config.toml
n_layer = 9
d_model = 192
n_head = 4
n_kv_head = 4
head_dim = 64
d_mlp = 768
vocab_size = 2048
activation = "gelu"
norm = "layernorm"
norm_place = "pre"
norm_eps = 1e-06
positions = "alibi"
qk_norm = false
attn_scale = 0.125
bias = "all"
tie_embeddings = true
parallel_block = false
init = "normal"
init_std_qkv = 0.0246
init_std_o = 0.00579
init_std_up = 0.0246
init_std_down = 0.00579
init_out_by_depth = true
init_mimetic = 0.5
optimizer = "muon_variant"
lr = 0.0019
beta1 = 0.93
weight_decay = 0.047
lr_head = 0.00568
grad_clip = 1.0
warmup_steps = 200
schedule = "wsd"
decay_fraction = 0.682
decay_shape = "linear"
final_lr_fraction = 0.02
batch_tokens = 16384
seq_len = 256
doc_mask = true
z_loss = 1e-05
train_tokens = 155900000
steps = 9516
dataset = "wikipedia_en"
Each number is 200 + 30 x the weight over its row's rms, rounded and kept within 0 to 999. Layers, rows and columns count from 0. The size before them is the row's rms in percent of the matrix's.

# layer 4 attention value, 256x192, rms 0.129, rows 34-106, columns 96-191
094,182,198,144,180,184,208,196,170,196,174,187,127,241,228,171,231,184,206,229,234,200,146,239,197,198,204,178,207,267,216,180,231,271,232,129,216,218,182,198,239,226,159,188,224,242,225,172,233,189,186,225,164,131,205,272,195,225,195,212,195,193,203,177,186,181,231,217,223,175,238,127,193,226,182,209,194,206,211,209,154,197,193,237,159,190,172,204,201,151,205,196,196,178,152,221,171
097,214,216,182,205,162,206,132,157,239,176,231,206,191,200,178,172,263,176,198,274,271,152,164,200,204,199,217,156,209,173,203,247,190,195,161,230,221,200,244,222,196,223,242,200,203,242,219,188,205,233,216,199,172,197,164,196,205,164,202,259,186,255,188,236,218,149,171,205,163,204,167,268,189,182,159,205,222,203,160,173,219,200,166,233,126,178,252,170,200,161,226,199,262,198,170,121
089,169,192,194,202,206,190,199,227,184,178,169,209,222,250,215,191,219,242,219,199,201,206,229,208,213,222,201,133,181,195,185,138,237,266,172,130,162,159,195,242,201,193,172,192,156,163,195,186,220,216,198,177,176,223,159,232,192,213,174,223,200,235,251,191,213,201,217,186,173,191,203,166,183,177,210,270,239,212,185,175,166,167,155,192,291,176,239,250,155,234,213,199,224,221,198,210
096,170,209,249,188,277,174,187,166,230,212,249,159,170,197,226,178,156,252,183,218,177,234,220,210,170,246,215,213,153,190,226,156,209,209,199,156,217,164,192,204,190,179,212,209,219,164,176,194,210,202,203,220,181,214,237,166,182,184,170,173,179,173,207,188,208,190,225,221,169,179,158,165,141,222,217,194,190,158,199,167,240,208,203,183,202,172,192,221,110,142,195,237,218,175,189,181
093,187,128,257,187,179,188,202,150,178,196,135,184,218,246,223,214,195,234,188,221,225,224,183,265,241,222,193,277,182,127,215,219,95,177,184,167,152,212,225,170,195,222,206,197,200,136,223,244,208,245,194,182,240,203,194,201,164,176,170,132,226,197,191,232,216,185,220,238,228,201,222,216,218,169,202,218,198,235,181,204,154,226,221,224,177,186,177,170,201,206,214,185,228,230,219,163
099,157,190,159,187,143,185,220,167,218,224,171,175,210,231,149,185,175,202,191,175,191,171,187,174,190,218,189,215,211,211,184,223,231,186,201,220,227,232,182,219,218,181,204,206,195,181,142,207,243,176,227,187,214,200,209,197,234,161,231,242,189,203,210,191,208,205,199,187,241,159,191,222,216,214,195,181,236,219,177,212,181,177,167,235,232,167,174,165,191,172,167,169,237,212,242,233
101,207,272,195,263,246,217,202,195,190,188,199,196,231,210,179,153,191,236,166,200,183,299,258,192,198,193,218,195,200,217,235,185,200,193,233,230,190,194,185,227,141,209,211,220,190,240,217,200,213,207,186,204,187,206,203,210,232,185,233,188,186,187,199,256,140,200,169,229,144,196,206,168,146,164,181,145,204,141,201,179,251,185,180,143,152,241,151,191,193,138,262,218,128,201,203,178
097,205,172,154,239,215,193,198,207,175,156,243,200,157,236,217,172,185,191,197,213,249,190,180,219,189,212,210,168,175,207,227,214,186,230,193,229,213,240,262,126,180,152,260,213,147,225,240,184,181,207,202,233,258,225,193,234,251,174,188,198,192,231,207,162,183,191,184,229,199,217,185,123,161,212,210,228,225,155,213,144,197,164,138,233,210,190,222,200,228,189,202,196,191,210,228,214
101,177,168,178,250,262,230,155,184,221,220,244,227,252,202,224,224,226,240,195,217,221,171,239,111,150,140,131,186,104,184,173,240,243,201,240,163,218,186,202,233,198,183,186,152,166,180,188,236,210,183,158,175,185,189,218,249,160,248,172,146,220,236,241,196,182,212,200,161,192,213,229,232,194,200,202,219,138,241,177,192,197,191,177,213,230,202,187,243,203,211,182,195,178,210,184,226
099,204,191,176,177,218,204,140,208,145,219,213,185,176,202,199,278,197,195,238,213,167,234,226,153,220,205,195,185,214,184,203,204,217,210,281,181,215,177,214,181,187,206,241,218,159,174,194,178,218,221,200,197,221,205,205,174,207,249,179,150,208,232,180,174,233,207,171,230,167,210,157,192,211,201,168,170,172,191,134,201,272,148,213,195,229,227,190,178,194,219,207,253,181,219,238,265
104,203,209,173,153,155,182,172,215,200,222,162,162,178,212,217,168,243,161,240,165,192,182,177,215,207,177,222,173,149,199,183,235,227,244,156,260,166,180,205,233,183,249,199,249,172,219,174,195,209,220,162,214,212,198,230,173,227,194,194,236,221,175,229,217,213,184,245,239,202,230,233,162,195,217,178,203,231,208,213,199,188,144,158,214,221,219,223,208,215,225,202,232,224,183,118,235
101,179,166,180,204,209,262,209,176,223,229,217,198,217,183,226,235,207,190,225,184,203,235,198,221,205,197,238,225,230,238,229,243,204,229,197,283,148,217,203,217,175,230,202,236,209,195,185,183,197,177,212,215,231,206,187,126,206,226,155,172,157,224,243,233,184,200,200,185,160,190,201,211,196,216,179,219,167,253,199,187,202,151,241,231,201,212,241,170,96,252,225,208,183,158,242,223
095,175,168,152,249,217,237,220,220,190,217,184,212,179,191,154,199,243,138,166,196,228,228,204,184,289,212,192,228,256,173,184,237,202,202,198,190,249,240,215,225,179,209,153,190,232,189,219,189,180,238,203,194,185,142,189,196,170,172,192,244,209,224,231,149,208,177,221,223,177,159,201,212,245,168,233,269,196,231,182,193,201,159,201,225,174,189,209,196,129,179,226,183,241,202,210,248
086,241,219,224,167,286,279,215,182,215,207,164,177,203,193,199,220,254,240,226,225,165,237,243,191,203,200,171,232,120,261,180,191,181,226,227,166,213,208,220,206,207,222,199,222,190,191,198,200,202,182,180,224,215,221,182,180,223,193,241,190,171,226,224,197,183,244,209,240,152,181,234,195,267,219,186,161,190,244,153,219,181,182,182,171,143,272,169,232,176,222,214,194,179,188,205,200
099,215,185,219,236,188,217,204,225,237,232,188,199,154,260,146,161,200,225,189,231,196,192,146,239,151,225,193,134,178,213,199,212,199,218,186,209,185,238,132,195,206,182,226,255,210,169,236,218,195,192,226,132,168,164,191,223,156,187,202,233,217,185,213,156,277,206,226,160,128,197,202,244,258,155,232,193,161,237,168,226,152,224,179,181,285,198,212,221,215,247,179,190,191,228,126,239
097,272,185,132,241,173,187,178,204,214,156,191,204,235,209,168,183,196,221,241,208,188,167,199,222,200,214,190,245,216,174,190,208,216,181,180,190,201,136,214,193,230,228,246,167,209,218,202,193,230,274,188,143,173,258,200,216,207,216,194,181,158,187,234,231,203,187,201,202,138,164,174,236,185,246,147,201,251,160,164,197,210,236,171,197,175,153,276,212,207,224,242,168,161,258,215,202
091,169,175,177,200,230,137,187,189,118,204,157,141,139,239,174,243,154,208,198,222,195,237,179,224,217,151,213,189,219,180,215,209,214,202,173,203,229,217,193,182,239,150,198,246,247,179,210,204,277,175,208,182,221,189,200,181,200,237,175,154,210,238,192,224,215,198,214,156,197,225,179,195,241,211,257,230,157,200,233,229,202,193,147,214,170,222,238,185,217,223,229,154,216,230,216,134
093,143,170,187,214,205,201,212,217,238,193,183,251,232,181,158,189,237,131,233,138,220,185,222,219,197,204,186,195,200,166,221,258,180,239,174,244,149,187,169,198,186,195,233,215,237,231,193,195,200,179,178,169,259,153,197,212,221,198,241,211,220,172,181,212,184,162,192,176,226,198,198,210,221,212,221,170,178,239,215,261,148,233,174,215,145,262,214,228,213,207,246,165,166,171,188,198
089,215,202,265,197,191,235,191,201,246,179,163,244,190,135,212,230,160,198,246,211,222,220,190,120,202,247,212,216,178,201,159,228,183,189,152,207,244,166,221,170,235,206,264,199,207,194,217,168,246,167,219,150,218,208,247,223,240,235,170,216,204,194,218,211,221,211,169,180,150,194,202,227,185,164,195,221,172,219,147,198,205,164,143,195,185,252,138,228,185,207,214,191,248,154,208,213
098,194,198,143,198,193,204,128,216,238,194,221,172,232,188,222,228,171,221,162,194,193,176,210,254,203,178,179,186,273,212,222,195,180,242,160,242,185,206,169,176,167,177,158,183,211,183,178,236,246,134,213,198,218,250,207,195,211,148,235,188,207,229,284,139,143,239,175,245,147,194,257,183,189,162,155,139,218,193,189,202,176,223,213,179,242,186,166,240,174,266,175,223,170,192,155,178
100,213,217,218,169,186,183,164,225,159,187,167,217,199,181,218,206,159,260,216,197,173,151,195,160,161,241,127,206,145,220,211,251,217,150,161,160,182,207,163,234,241,213,129,208,193,165,204,233,184,241,215,226,173,217,199,136,184,176,236,231,209,171,231,204,281,214,222,204,253,192,228,215,213,223,159,202,161,164,160,216,182,210,285,206,213,295,182,195,178,246,215,236,170,227,271,212
098,190,189,218,209,198,220,219,225,199,192,207,243,250,168,203,229,246,168,247,182,196,228,148,202,219,215,256,152,159,165,199,196,185,231,233,181,166,160,234,171,196,223,233,181,180,215,242,187,201,235,182,149,224,132,169,223,171,217,227,230,169,215,223,237,179,212,209,227,253,210,261,190,178,227,187,173,236,242,177,221,144,193,151,241,204,178,256,173,196,188,196,241,217,206,150,225
105,247,253,176,177,192,214,218,208,208,193,151,189,182,235,136,161,167,248,168,160,184,212,197,232,213,154,166,216,193,173,186,170,221,234,177,158,230,223,159,249,217,212,213,163,203,255,237,184,217,188,187,189,189,155,220,196,203,236,207,198,182,165,174,182,167,223,224,217,192,197,208,217,203,202,206,263,241,196,159,190,147,229,170,238,231,231,244,183,197,201,239,211,172,252,218,210
106,194,216,225,204,159,221,238,243,211,177,258,192,227,192,172,208,157,193,190,204,225,194,177,234,178,168,252,161,144,198,113,213,155,179,190,231,217,187,205,236,206,222,186,215,231,243,262,180,165,233,263,179,275,250,202,177,244,208,194,209,204,223,234,127,205,185,233,164,132,165,178,200,197,200,199,201,132,179,137,200,239,180,218,263,235,231,247,179,184,132,191,198,242,208,142,159
100,205,214,221,132,163,120,225,178,198,167,206,221,236,209,183,211,234,277,152,216,254,201,236,196,186,156,173,209,210,185,204,156,257,224,206,225,219,169,201,228,247,171,244,171,201,190,145,272,144,178,158,182,248,191,183,179,214,189,215,177,196,185,234,170,192,165,187,220,225,260,226,213,166,211,228,190,173,197,218,98,168,173,219,168,103,202,177,227,178,183,186,174,151,232,208,200
098,206,220,237,192,232,214,175,200,230,201,209,201,150,246,170,234,193,220,194,188,231,246,187,190,179,208,212,137,240,214,192,193,209,255,197,146,191,242,229,182,197,126,160,196,228,209,192,213,178,167,182,171,185,201,220,237,218,162,129,200,197,205,218,209,208,173,183,177,205,164,256,158,195,216,184,222,177,231,188,197,188,204,178,190,181,266,175,169,235,218,221,210,247,218,218,182
094,205,221,176,191,211,221,189,207,157,253,212,206,197,218,262,199,143,230,187,187,227,165,179,211,210,159,194,171,206,242,200,123,228,227,185,239,161,216,182,183,229,184,212,158,202,231,175,183,190,198,144,181,213,196,207,217,203,196,256,202,174,205,179,191,200,218,210,234,195,183,160,165,199,209,269,220,182,156,205,135,202,265,163,205,217,204,206,232,222,219,255,184,196,173,218,170
105,214,244,202,221,213,195,163,227,192,184,157,183,180,171,211,242,208,176,197,274,181,208,173,191,272,167,207,172,189,187,204,198,166,232,147,158,151,160,205,214,256,230,212,250,277,223,164,186,232,167,185,233,147,225,194,194,183,192,222,157,209,222,135,236,207,217,151,188,204,218,210,214,212,192,241,210,194,250,198,209,189,159,220,176,173,152,202,235,198,180,183,141,205,192,221,230
099,228,180,163,208,169,173,189,223,231,212,245,186,207,253,178,179,193,163,179,182,164,198,241,196,222,203,199,178,145,175,220,128,215,158,216,189,261,227,186,220,198,207,178,202,228,181,178,179,173,190,207,184,214,180,146,166,206,244,195,205,174,210,167,204,237,158,247,213,221,220,201,113,154,187,226,194,256,223,223,224,229,205,177,215,205,160,246,233,207,205,234,225,151,160,189,222
090,198,164,231,201,181,187,202,231,177,184,249,178,197,176,218,178,179,172,145,243,213,198,157,218,211,151,211,264,208,223,184,168,224,186,249,212,164,208,217,219,173,205,205,160,175,152,221,212,150,209,270,166,210,143,222,246,201,186,245,185,203,165,180,174,184,164,188,172,163,200,187,217,208,222,179,213,198,152,184,217,284,184,176,177,242,191,177,224,204,200,193,221,215,200,199,227
094,226,177,233,219,199,188,277,185,196,194,246,164,155,212,180,199,175,153,197,229,165,207,206,234,194,180,216,200,191,188,251,259,247,180,199,217,256,201,178,228,170,194,165,210,232,220,211,210,224,181,244,210,192,195,250,234,166,159,140,168,170,234,182,208,195,205,202,130,151,120,172,200,165,191,205,240,184,215,194,202,168,181,175,196,251,221,134,177,168,225,147,233,197,189,188,230
092,193,209,283,172,214,196,198,228,268,185,181,226,217,207,167,279,174,235,160,244,196,257,248,209,218,181,167,209,226,212,243,227,193,202,172,171,236,170,196,221,169,202,220,231,228,204,184,160,215,230,162,180,159,272,177,189,229,174,192,213,271,201,212,264,225,203,208,170,181,192,183,202,217,173,182,211,202,169,168,195,189,247,222,191,153,218,200,190,198,235,189,169,209,193,176,126
087,215,246,215,183,217,213,226,212,128,204,220,250,226,229,160,189,209,183,173,245,241,214,123,212,168,167,221,195,198,181,229,233,201,220,175,177,152,227,177,213,206,196,146,222,179,218,195,190,194,185,182,225,164,160,175,204,160,189,196,150,165,237,232,216,198,196,240,161,221,178,184,162,197,265,283,229,153,242,209,220,197,168,212,172,234,192,209,241,184,205,158,266,264,181,232,231
089,180,231,197,193,229,190,233,209,211,223,180,192,161,152,220,154,217,192,212,250,234,215,186,190,182,204,224,196,255,183,193,197,184,197,171,194,176,205,202,241,187,153,195,219,238,226,158,173,158,198,169,190,209,158,208,167,229,184,212,126,246,175,193,242,210,227,173,198,181,207,194,165,209,212,210,196,214,211,201,198,214,185,209,190,235,164,155,191,209,245,196,221,229,172,213,164
086,185,202,181,193,185,206,220,239,202,212,173,213,186,132,206,242,186,197,221,140,199,219,229,244,167,184,206,140,187,252,172,200,266,209,200,166,190,229,198,153,135,191,189,210,218,220,232,268,223,228,220,193,181,230,220,209,192,256,208,183,168,175,207,185,222,212,179,152,247,199,207,152,243,189,207,224,189,223,183,185,194,174,219,199,144,219,173,174,200,172,162,207,168,232,225,186
097,187,225,161,200,227,218,183,237,150,233,203,161,213,219,182,206,148,147,169,208,230,180,203,225,189,227,182,197,211,242,242,149,157,208,162,152,177,183,170,129,226,166,237,197,262,241,209,198,192,209,162,216,218,178,200,177,219,152,248,212,199,224,133,219,198,181,167,181,221,175,171,179,188,182,213,220,214,154,228,213,188,250,151,233,168,198,204,229,205,171,201,164,149,214,172,210
085,162,204,213,201,144,194,261,210,198,210,247,247,185,214,198,152,210,208,218,208,189,199,201,202,168,157,198,220,208,247,241,192,170,211,163,185,233,198,203,267,193,210,192,189,147,214,152,239,232,186,207,136,233,216,204,173,172,178,197,182,173,180,162,239,181,180,159,191,199,201,213,237,248,188,213,202,243,220,222,241,195,219,218,203,220,211,187,193,124,240,246,196,222,199,158,205
094,197,172,151,191,212,173,191,157,178,229,252,202,175,223,216,151,170,160,214,182,208,210,139,210,210,248,260,224,220,205,228,176,191,274,204,193,230,181,157,189,171,149,181,223,199,197,191,188,272,219,161,192,195,162,219,207,200,230,160,210,190,199,227,175,169,210,156,185,201,192,198,155,211,232,215,226,192,260,225,187,218,167,124,208,236,193,154,206,214,172,189,249,244,210,197,192
081,191,185,139,183,242,192,179,216,220,208,163,117,210,162,226,207,176,166,198,192,200,199,217,211,216,195,151,168,201,212,250,223,187,166,193,229,166,232,234,188,218,268,224,213,200,151,141,211,137,202,199,216,226,177,218,203,208,224,189,196,209,144,177,232,238,202,179,190,269,241,217,207,230,189,207,203,192,218,208,216,181,205,189,223,178,246,276,181,218,204,230,169,175,118,155,207
086,181,133,184,189,167,182,223,194,193,221,236,198,266,208,242,192,237,217,157,227,220,232,212,209,205,193,226,245,174,170,215,194,206,185,173,221,164,174,177,228,188,200,177,178,209,179,232,141,211,238,166,167,210,191,165,205,213,202,215,197,224,135,172,199,215,203,164,221,132,217,209,162,241,184,179,185,257,200,229,223,161,184,210,162,234,201,223,211,207,148,209,188,215,208,169,160
091,159,187,230,195,162,196,198,188,168,186,189,205,177,265,203,240,178,271,180,220,206,240,214,248,224,228,266,238,192,238,186,206,152,174,221,196,190,228,142,183,185,204,216,224,193,193,228,146,252,196,262,182,169,210,202,166,295,153,208,194,128,162,216,244,252,198,168,160,192,209,198,195,154,166,204,193,216,212,159,243,200,145,160,164,237,208,144,192,176,200,216,239,207,220,176,205
088,192,163,219,195,185,215,170,152,232,219,160,204,238,208,250,188,210,184,196,222,165,227,178,238,152,166,241,158,218,219,219,182,199,199,202,160,203,174,223,172,203,162,264,200,198,160,185,215,222,197,197,207,176,237,189,212,177,190,211,181,220,180,216,272,179,173,220,191,160,231,207,188,192,203,271,193,206,221,199,222,178,153,173,190,181,166,245,153,193,190,195,254,237,102,209,172
088,185,173,186,197,171,225,149,243,229,237,164,250,148,178,216,231,165,264,219,197,248,177,257,187,190,207,176,266,205,211,191,226,195,196,166,198,189,150,176,166,215,203,223,223,209,208,230,182,233,173,168,153,256,115,232,205,181,198,228,252,151,216,190,223,193,196,153,245,191,222,199,216,221,225,216,205,246,193,175,168,188,256,229,193,246,209,206,158,187,216,232,196,196,217,165,189
087,187,219,179,197,204,136,183,246,177,241,179,192,217,214,254,246,142,195,235,181,172,181,189,187,218,246,236,225,251,160,143,177,166,140,178,218,198,153,169,201,197,224,160,236,243,162,223,209,179,235,149,227,164,193,184,242,244,202,225,223,195,162,229,178,231,203,235,128,232,244,232,226,175,189,232,191,198,141,204,237,183,211,149,236,201,208,229,210,233,209,219,182,197,203,184,160
100,211,172,215,189,231,149,209,251,167,270,202,144,164,213,182,203,212,250,170,216,242,210,177,234,208,227,183,253,240,160,174,187,212,170,175,148,154,238,210,173,219,224,201,149,213,207,188,256,229,173,190,220,131,214,189,218,175,196,209,200,187,192,207,264,207,190,244,200,225,214,164,150,151,144,191,175,231,244,201,203,201,166,188,195,242,196,197,159,220,194,221,176,247,199,151,163
091,179,234,162,230,212,215,163,247,152,221,243,219,199,247,145,156,189,143,217,249,114,168,203,216,227,188,240,194,186,194,246,235,156,186,182,199,205,260,161,244,209,177,152,231,231,225,230,182,153,209,180,221,171,162,204,138,174,138,163,183,235,149,219,256,193,199,249,226,224,178,194,183,232,209,254,186,236,172,157,178,215,215,172,156,179,219,175,178,227,203,206,209,179,224,196,207
084,192,240,139,196,247,207,204,290,161,165,203,197,230,172,207,257,246,175,152,179,195,200,183,204,200,222,154,154,236,220,170,194,263,205,169,222,172,203,175,193,200,199,184,214,189,207,228,196,221,214,209,183,238,210,208,200,228,139,203,185,147,178,178,174,186,210,192,246,144,165,166,200,162,162,183,159,241,182,207,164,96,223,232,143,189,209,205,188,140,209,216,174,165,185,211,192
087,199,222,171,220,196,217,176,186,226,166,196,213,192,193,216,190,253,195,258,197,222,195,197,200,167,215,193,198,175,212,228,214,161,204,184,191,177,183,242,226,206,219,181,188,195,211,176,201,235,232,146,145,224,264,236,224,202,195,173,183,216,211,198,201,206,182,150,247,190,214,182,152,222,225,204,200,210,201,225,250,254,164,164,218,175,259,225,160,231,212,213,186,179,176,214,215
091,161,241,134,152,169,189,206,159,175,200,156,220,228,172,168,206,195,200,212,179,166,144,200,201,187,238,208,231,217,164,229,190,173,164,150,164,264,179,187,221,185,178,162,222,205,172,214,154,203,245,231,226,195,189,228,113,203,225,161,212,192,231,200,222,195,203,183,208,222,217,224,162,203,163,237,199,201,232,175,191,196,181,234,205,235,189,162,191,190,139,137,209,195,179,158,170
091,180,236,166,260,209,142,202,205,234,245,188,196,240,210,180,213,182,309,186,224,212,192,159,208,183,165,177,165,228,211,218,204,210,208,147,146,207,211,198,225,185,227,241,183,226,229,199,200,231,232,200,198,154,182,213,153,243,222,159,194,172,216,178,234,245,258,163,146,202,179,207,196,224,220,172,250,197,204,196,178,205,182,205,162,183,176,199,181,264,183,210,146,196,161,187,197
087,199,201,179,236,169,202,117,144,177,221,201,224,173,241,208,228,138,185,181,205,240,248,202,234,190,238,158,211,217,221,221,273,194,205,172,228,239,233,198,156,175,173,206,193,216,197,201,243,201,197,172,198,228,245,118,240,136,201,186,215,251,223,213,188,186,189,186,206,175,190,218,174,186,174,165,261,168,223,168,230,225,192,185,180,199,231,171,167,208,202,213,226,211,187,162,197
088,185,184,202,214,185,167,214,236,215,171,216,251,159,167,155,207,218,229,177,234,168,138,159,189,164,171,235,211,204,197,171,203,236,212,167,198,173,168,197,175,196,182,197,203,234,137,130,209,181,242,248,250,245,168,203,224,194,238,209,160,208,146,180,207,185,190,176,210,205,208,181,200,186,226,256,200,188,194,170,200,153,226,157,190,213,142,211,201,138,167,241,216,202,210,154,209
087,237,215,173,227,211,245,146,150,192,173,212,181,195,206,220,170,207,158,199,209,129,235,191,208,222,237,142,193,227,168,180,210,226,173,207,189,248,237,215,235,221,205,200,237,183,197,171,180,189,207,198,211,201,124,172,190,156,214,211,197,215,148,188,177,258,175,212,279,143,204,194,189,240,162,260,219,183,199,172,180,223,241,210,188,169,223,178,149,172,240,237,198,174,203,208,169
087,94,206,181,150,195,224,229,207,184,212,180,223,173,211,184,116,244,255,229,210,171,227,199,188,247,216,192,231,255,207,240,209,168,231,166,156,213,179,209,155,240,195,163,166,155,204,220,235,276,193,209,149,153,221,147,218,172,204,239,183,187,217,171,185,210,193,175,185,187,213,186,188,183,193,204,236,174,203,209,176,186,226,239,202,173,170,206,179,197,96,216,177,194,203,151,216
083,184,178,212,160,130,186,201,271,228,184,143,201,229,224,217,201,156,255,179,254,242,183,183,210,218,177,263,122,217,220,182,209,183,247,151,189,168,200,216,183,185,167,247,202,167,249,182,160,194,193,203,196,203,202,223,192,201,141,187,165,213,195,226,194,164,243,250,197,207,177,177,118,215,176,168,203,188,177,197,227,160,138,178,196,204,206,226,193,231,225,231,197,246,150,160,203
086,228,220,205,198,187,130,190,209,175,196,186,223,212,140,156,154,170,238,219,168,196,156,187,201,209,230,170,203,158,189,184,230,199,164,141,171,177,271,232,182,243,191,234,197,189,262,193,203,241,125,170,239,178,186,186,213,229,239,191,177,193,212,180,206,173,144,226,205,189,151,162,209,213,205,223,187,217,175,211,191,247,211,230,174,209,166,211,182,242,197,166,232,156,130,230,192
089,229,220,162,186,177,194,188,195,283,208,260,182,212,195,215,158,200,214,152,225,213,271,204,187,248,211,220,202,178,176,192,224,194,198,158,194,169,244,218,161,192,196,177,200,213,144,171,215,221,247,220,161,151,210,193,212,215,210,150,182,205,258,167,170,212,197,197,205,142,221,143,229,227,207,164,189,186,211,148,143,184,176,218,222,188,244,194,209,215,220,185,260,188,170,251,234
085,187,220,149,200,218,188,242,181,190,215,204,215,224,226,143,192,183,146,194,242,225,231,193,216,206,167,192,207,214,180,179,240,208,192,166,212,194,211,204,238,178,222,195,218,223,188,215,288,227,209,169,174,209,207,224,151,216,199,222,205,188,218,215,250,199,133,240,222,185,220,170,154,258,218,201,180,120,195,252,181,242,164,173,126,234,168,202,158,182,178,242,218,152,194,239,162
088,207,184,158,185,186,161,201,205,197,239,183,229,242,179,170,207,222,204,227,235,226,189,202,191,245,183,175,146,247,208,161,222,242,197,216,205,195,214,201,196,214,224,229,178,187,225,181,132,260,188,174,209,192,192,184,145,213,139,188,175,275,203,211,169,158,192,201,212,237,222,251,249,156,194,183,242,213,170,240,194,199,191,210,173,230,126,185,209,135,179,95,186,166,250,252,168
085,221,185,203,210,238,227,197,150,191,226,229,221,161,217,207,236,172,230,209,203,191,206,202,230,151,111,162,165,195,146,217,177,162,218,204,238,222,224,218,178,175,198,223,188,176,244,206,285,195,233,135,166,210,193,240,203,191,169,165,171,159,172,219,160,198,237,172,225,217,269,230,164,190,208,140,183,170,172,209,174,221,173,211,199,202,231,193,206,180,205,181,198,183,184,272,227
085,160,181,156,173,210,131,194,166,255,212,210,223,240,190,206,194,180,259,216,159,213,201,200,191,188,229,239,214,196,203,178,203,213,280,223,222,222,192,154,192,169,200,170,220,218,253,188,162,182,107,240,214,178,214,239,207,206,208,258,145,199,200,171,132,190,210,230,166,187,195,216,199,173,219,208,184,167,209,169,228,223,236,206,204,281,197,201,212,216,200,237,162,182,228,155,179
095,183,204,181,175,214,167,145,188,195,226,244,188,124,227,205,213,194,189,134,254,222,224,171,256,214,205,207,189,162,166,201,244,240,197,236,185,194,165,241,214,211,195,147,253,240,199,253,198,204,234,220,213,207,200,172,223,196,223,219,193,165,224,187,212,190,157,218,183,229,203,251,236,240,217,190,213,215,228,200,282,245,183,221,247,207,207,190,193,175,186,170,223,167,210,192,194
083,193,208,188,169,221,176,208,238,197,166,244,230,245,249,233,250,233,198,150,174,207,204,163,185,179,217,178,204,223,238,213,184,189,215,185,204,171,181,255,185,182,213,231,237,144,170,231,197,180,176,217,226,195,193,189,251,134,193,231,178,210,188,174,153,231,268,186,173,229,204,175,207,185,198,189,177,225,204,224,209,192,208,189,143,224,209,192,142,252,178,206,169,194,163,180,186
089,176,180,221,159,172,183,231,185,225,213,165,215,173,228,184,210,224,243,162,217,215,200,188,201,244,210,275,181,209,235,216,172,187,177,184,232,169,170,214,126,159,161,156,220,211,144,186,72,164,197,194,180,186,171,183,212,224,191,199,244,164,219,209,228,231,181,149,222,190,188,179,244,237,179,186,163,187,229,216,243,230,217,208,254,202,222,290,218,241,237,186,207,206,214,181,210
085,186,194,224,198,226,224,155,198,213,237,169,205,244,258,231,222,231,195,191,221,241,208,181,176,222,203,203,167,161,211,198,206,237,211,196,183,113,219,228,212,201,180,169,200,198,195,207,198,137,219,203,198,154,199,200,201,238,148,196,183,166,218,195,210,176,209,157,173,271,211,199,188,186,203,198,233,177,193,154,180,219,215,220,241,216,179,215,190,168,189,187,239,154,198,202,254
090,200,164,224,177,172,169,189,124,225,205,230,161,168,243,223,192,198,170,192,276,187,197,215,193,178,171,174,236,188,179,240,259,185,243,256,204,191,231,238,209,164,159,183,242,178,221,233,217,226,225,169,222,153,261,194,203,195,229,217,191,198,187,246,119,215,218,217,220,196,249,216,147,163,200,212,213,216,167,195,228,201,194,224,208,215,184,193,157,165,183,162,252,222,207,202,233
078,223,218,188,198,204,234,195,235,200,160,209,224,205,160,131,176,191,184,187,175,196,196,174,160,224,193,172,236,180,164,275,206,218,156,230,230,200,214,164,204,154,234,234,166,187,198,191,173,199,142,245,171,242,162,207,219,212,154,229,223,253,185,243,227,242,235,195,225,171,219,250,221,166,169,220,244,250,203,214,208,239,267,209,225,165,218,205,226,185,207,222,251,200,149,224,198
098,227,165,176,143,158,210,217,169,193,192,151,165,207,228,200,196,265,242,193,209,169,177,205,211,198,207,200,193,199,234,205,146,220,192,155,193,195,223,197,242,267,183,235,212,214,158,177,151,179,195,196,243,157,233,253,191,202,205,195,184,200,199,296,136,221,210,267,177,177,159,181,227,194,160,202,178,194,273,174,181,175,153,147,195,187,216,189,226,195,182,232,217,233,185,210,176
080,212,213,237,183,211,192,208,199,192,226,224,215,191,245,207,181,220,179,220,242,196,211,172,232,192,140,213,218,176,189,232,204,194,223,240,251,148,226,182,213,230,189,170,186,236,155,199,168,193,220,172,225,194,290,227,191,202,259,147,184,242,226,211,248,210,161,179,170,177,174,166,153,213,256,218,303,237,212,192,213,206,230,174,228,214,147,164,208,228,212,213,184,171,234,198,239
086,305,177,255,132,201,153,253,260,192,213,205,193,198,155,221,194,188,226,226,144,217,197,205,210,234,212,199,217,197,233,194,155,235,189,183,192,161,200,189,194,185,204,179,188,125,200,209,202,195,155,186,173,224,211,249,140,193,230,237,167,200,174,175,213,184,228,137,231,213,232,249,166,242,173,224,176,184,192,180,205,200,198,206,202,149,245,217,203,194,204,220,217,182,225,175,191
093,180,177,205,172,191,198,211,223,187,212,215,232,216,206,232,179,251,183,193,224,148,217,245,206,170,207,203,182,212,204,206,190,217,198,157,224,176,152,254,163,280,200,259,200,186,220,184,229,210,161,186,246,244,216,218,209,160,262,202,223,201,210,235,184,230,219,263,219,182,223,234,156,200,191,266,219,216,173,212,162,210,177,206,170,200,204,225,218,211,214,198,188,190,148,181,190
089,214,229,176,151,190,248,233,240,244,238,211,246,244,195,180,199,195,240,188,249,209,235,219,173,223,191,125,185,172,203,176,167,239,204,179,158,177,221,196,223,202,222,194,224,200,205,226,211,170,139,221,237,163,184,221,272,204,221,253,195,178,156,182,273,172,182,209,212,177,203,184,220,193,162,183,165,211,226,245,220,121,196,240,197,228,196,210,193,166,160,191,200,225,158,130,204
089,195,234,214,215,180,256,190,204,203,250,242,249,230,199,208,200,211,183,155,217,172,202,205,201,195,209,221,230,223,263,208,279,172,169,169,223,235,162,233,176,192,231,211,160,221,194,125,183,231,209,255,152,181,173,242,176,181,135,231,225,201,187,177,162,197,197,199,215,195,180,227,250,173,168,230,170,178,169,170,182,220,197,240,249,198,196,193,210,181,239,248,242,215,247,197,191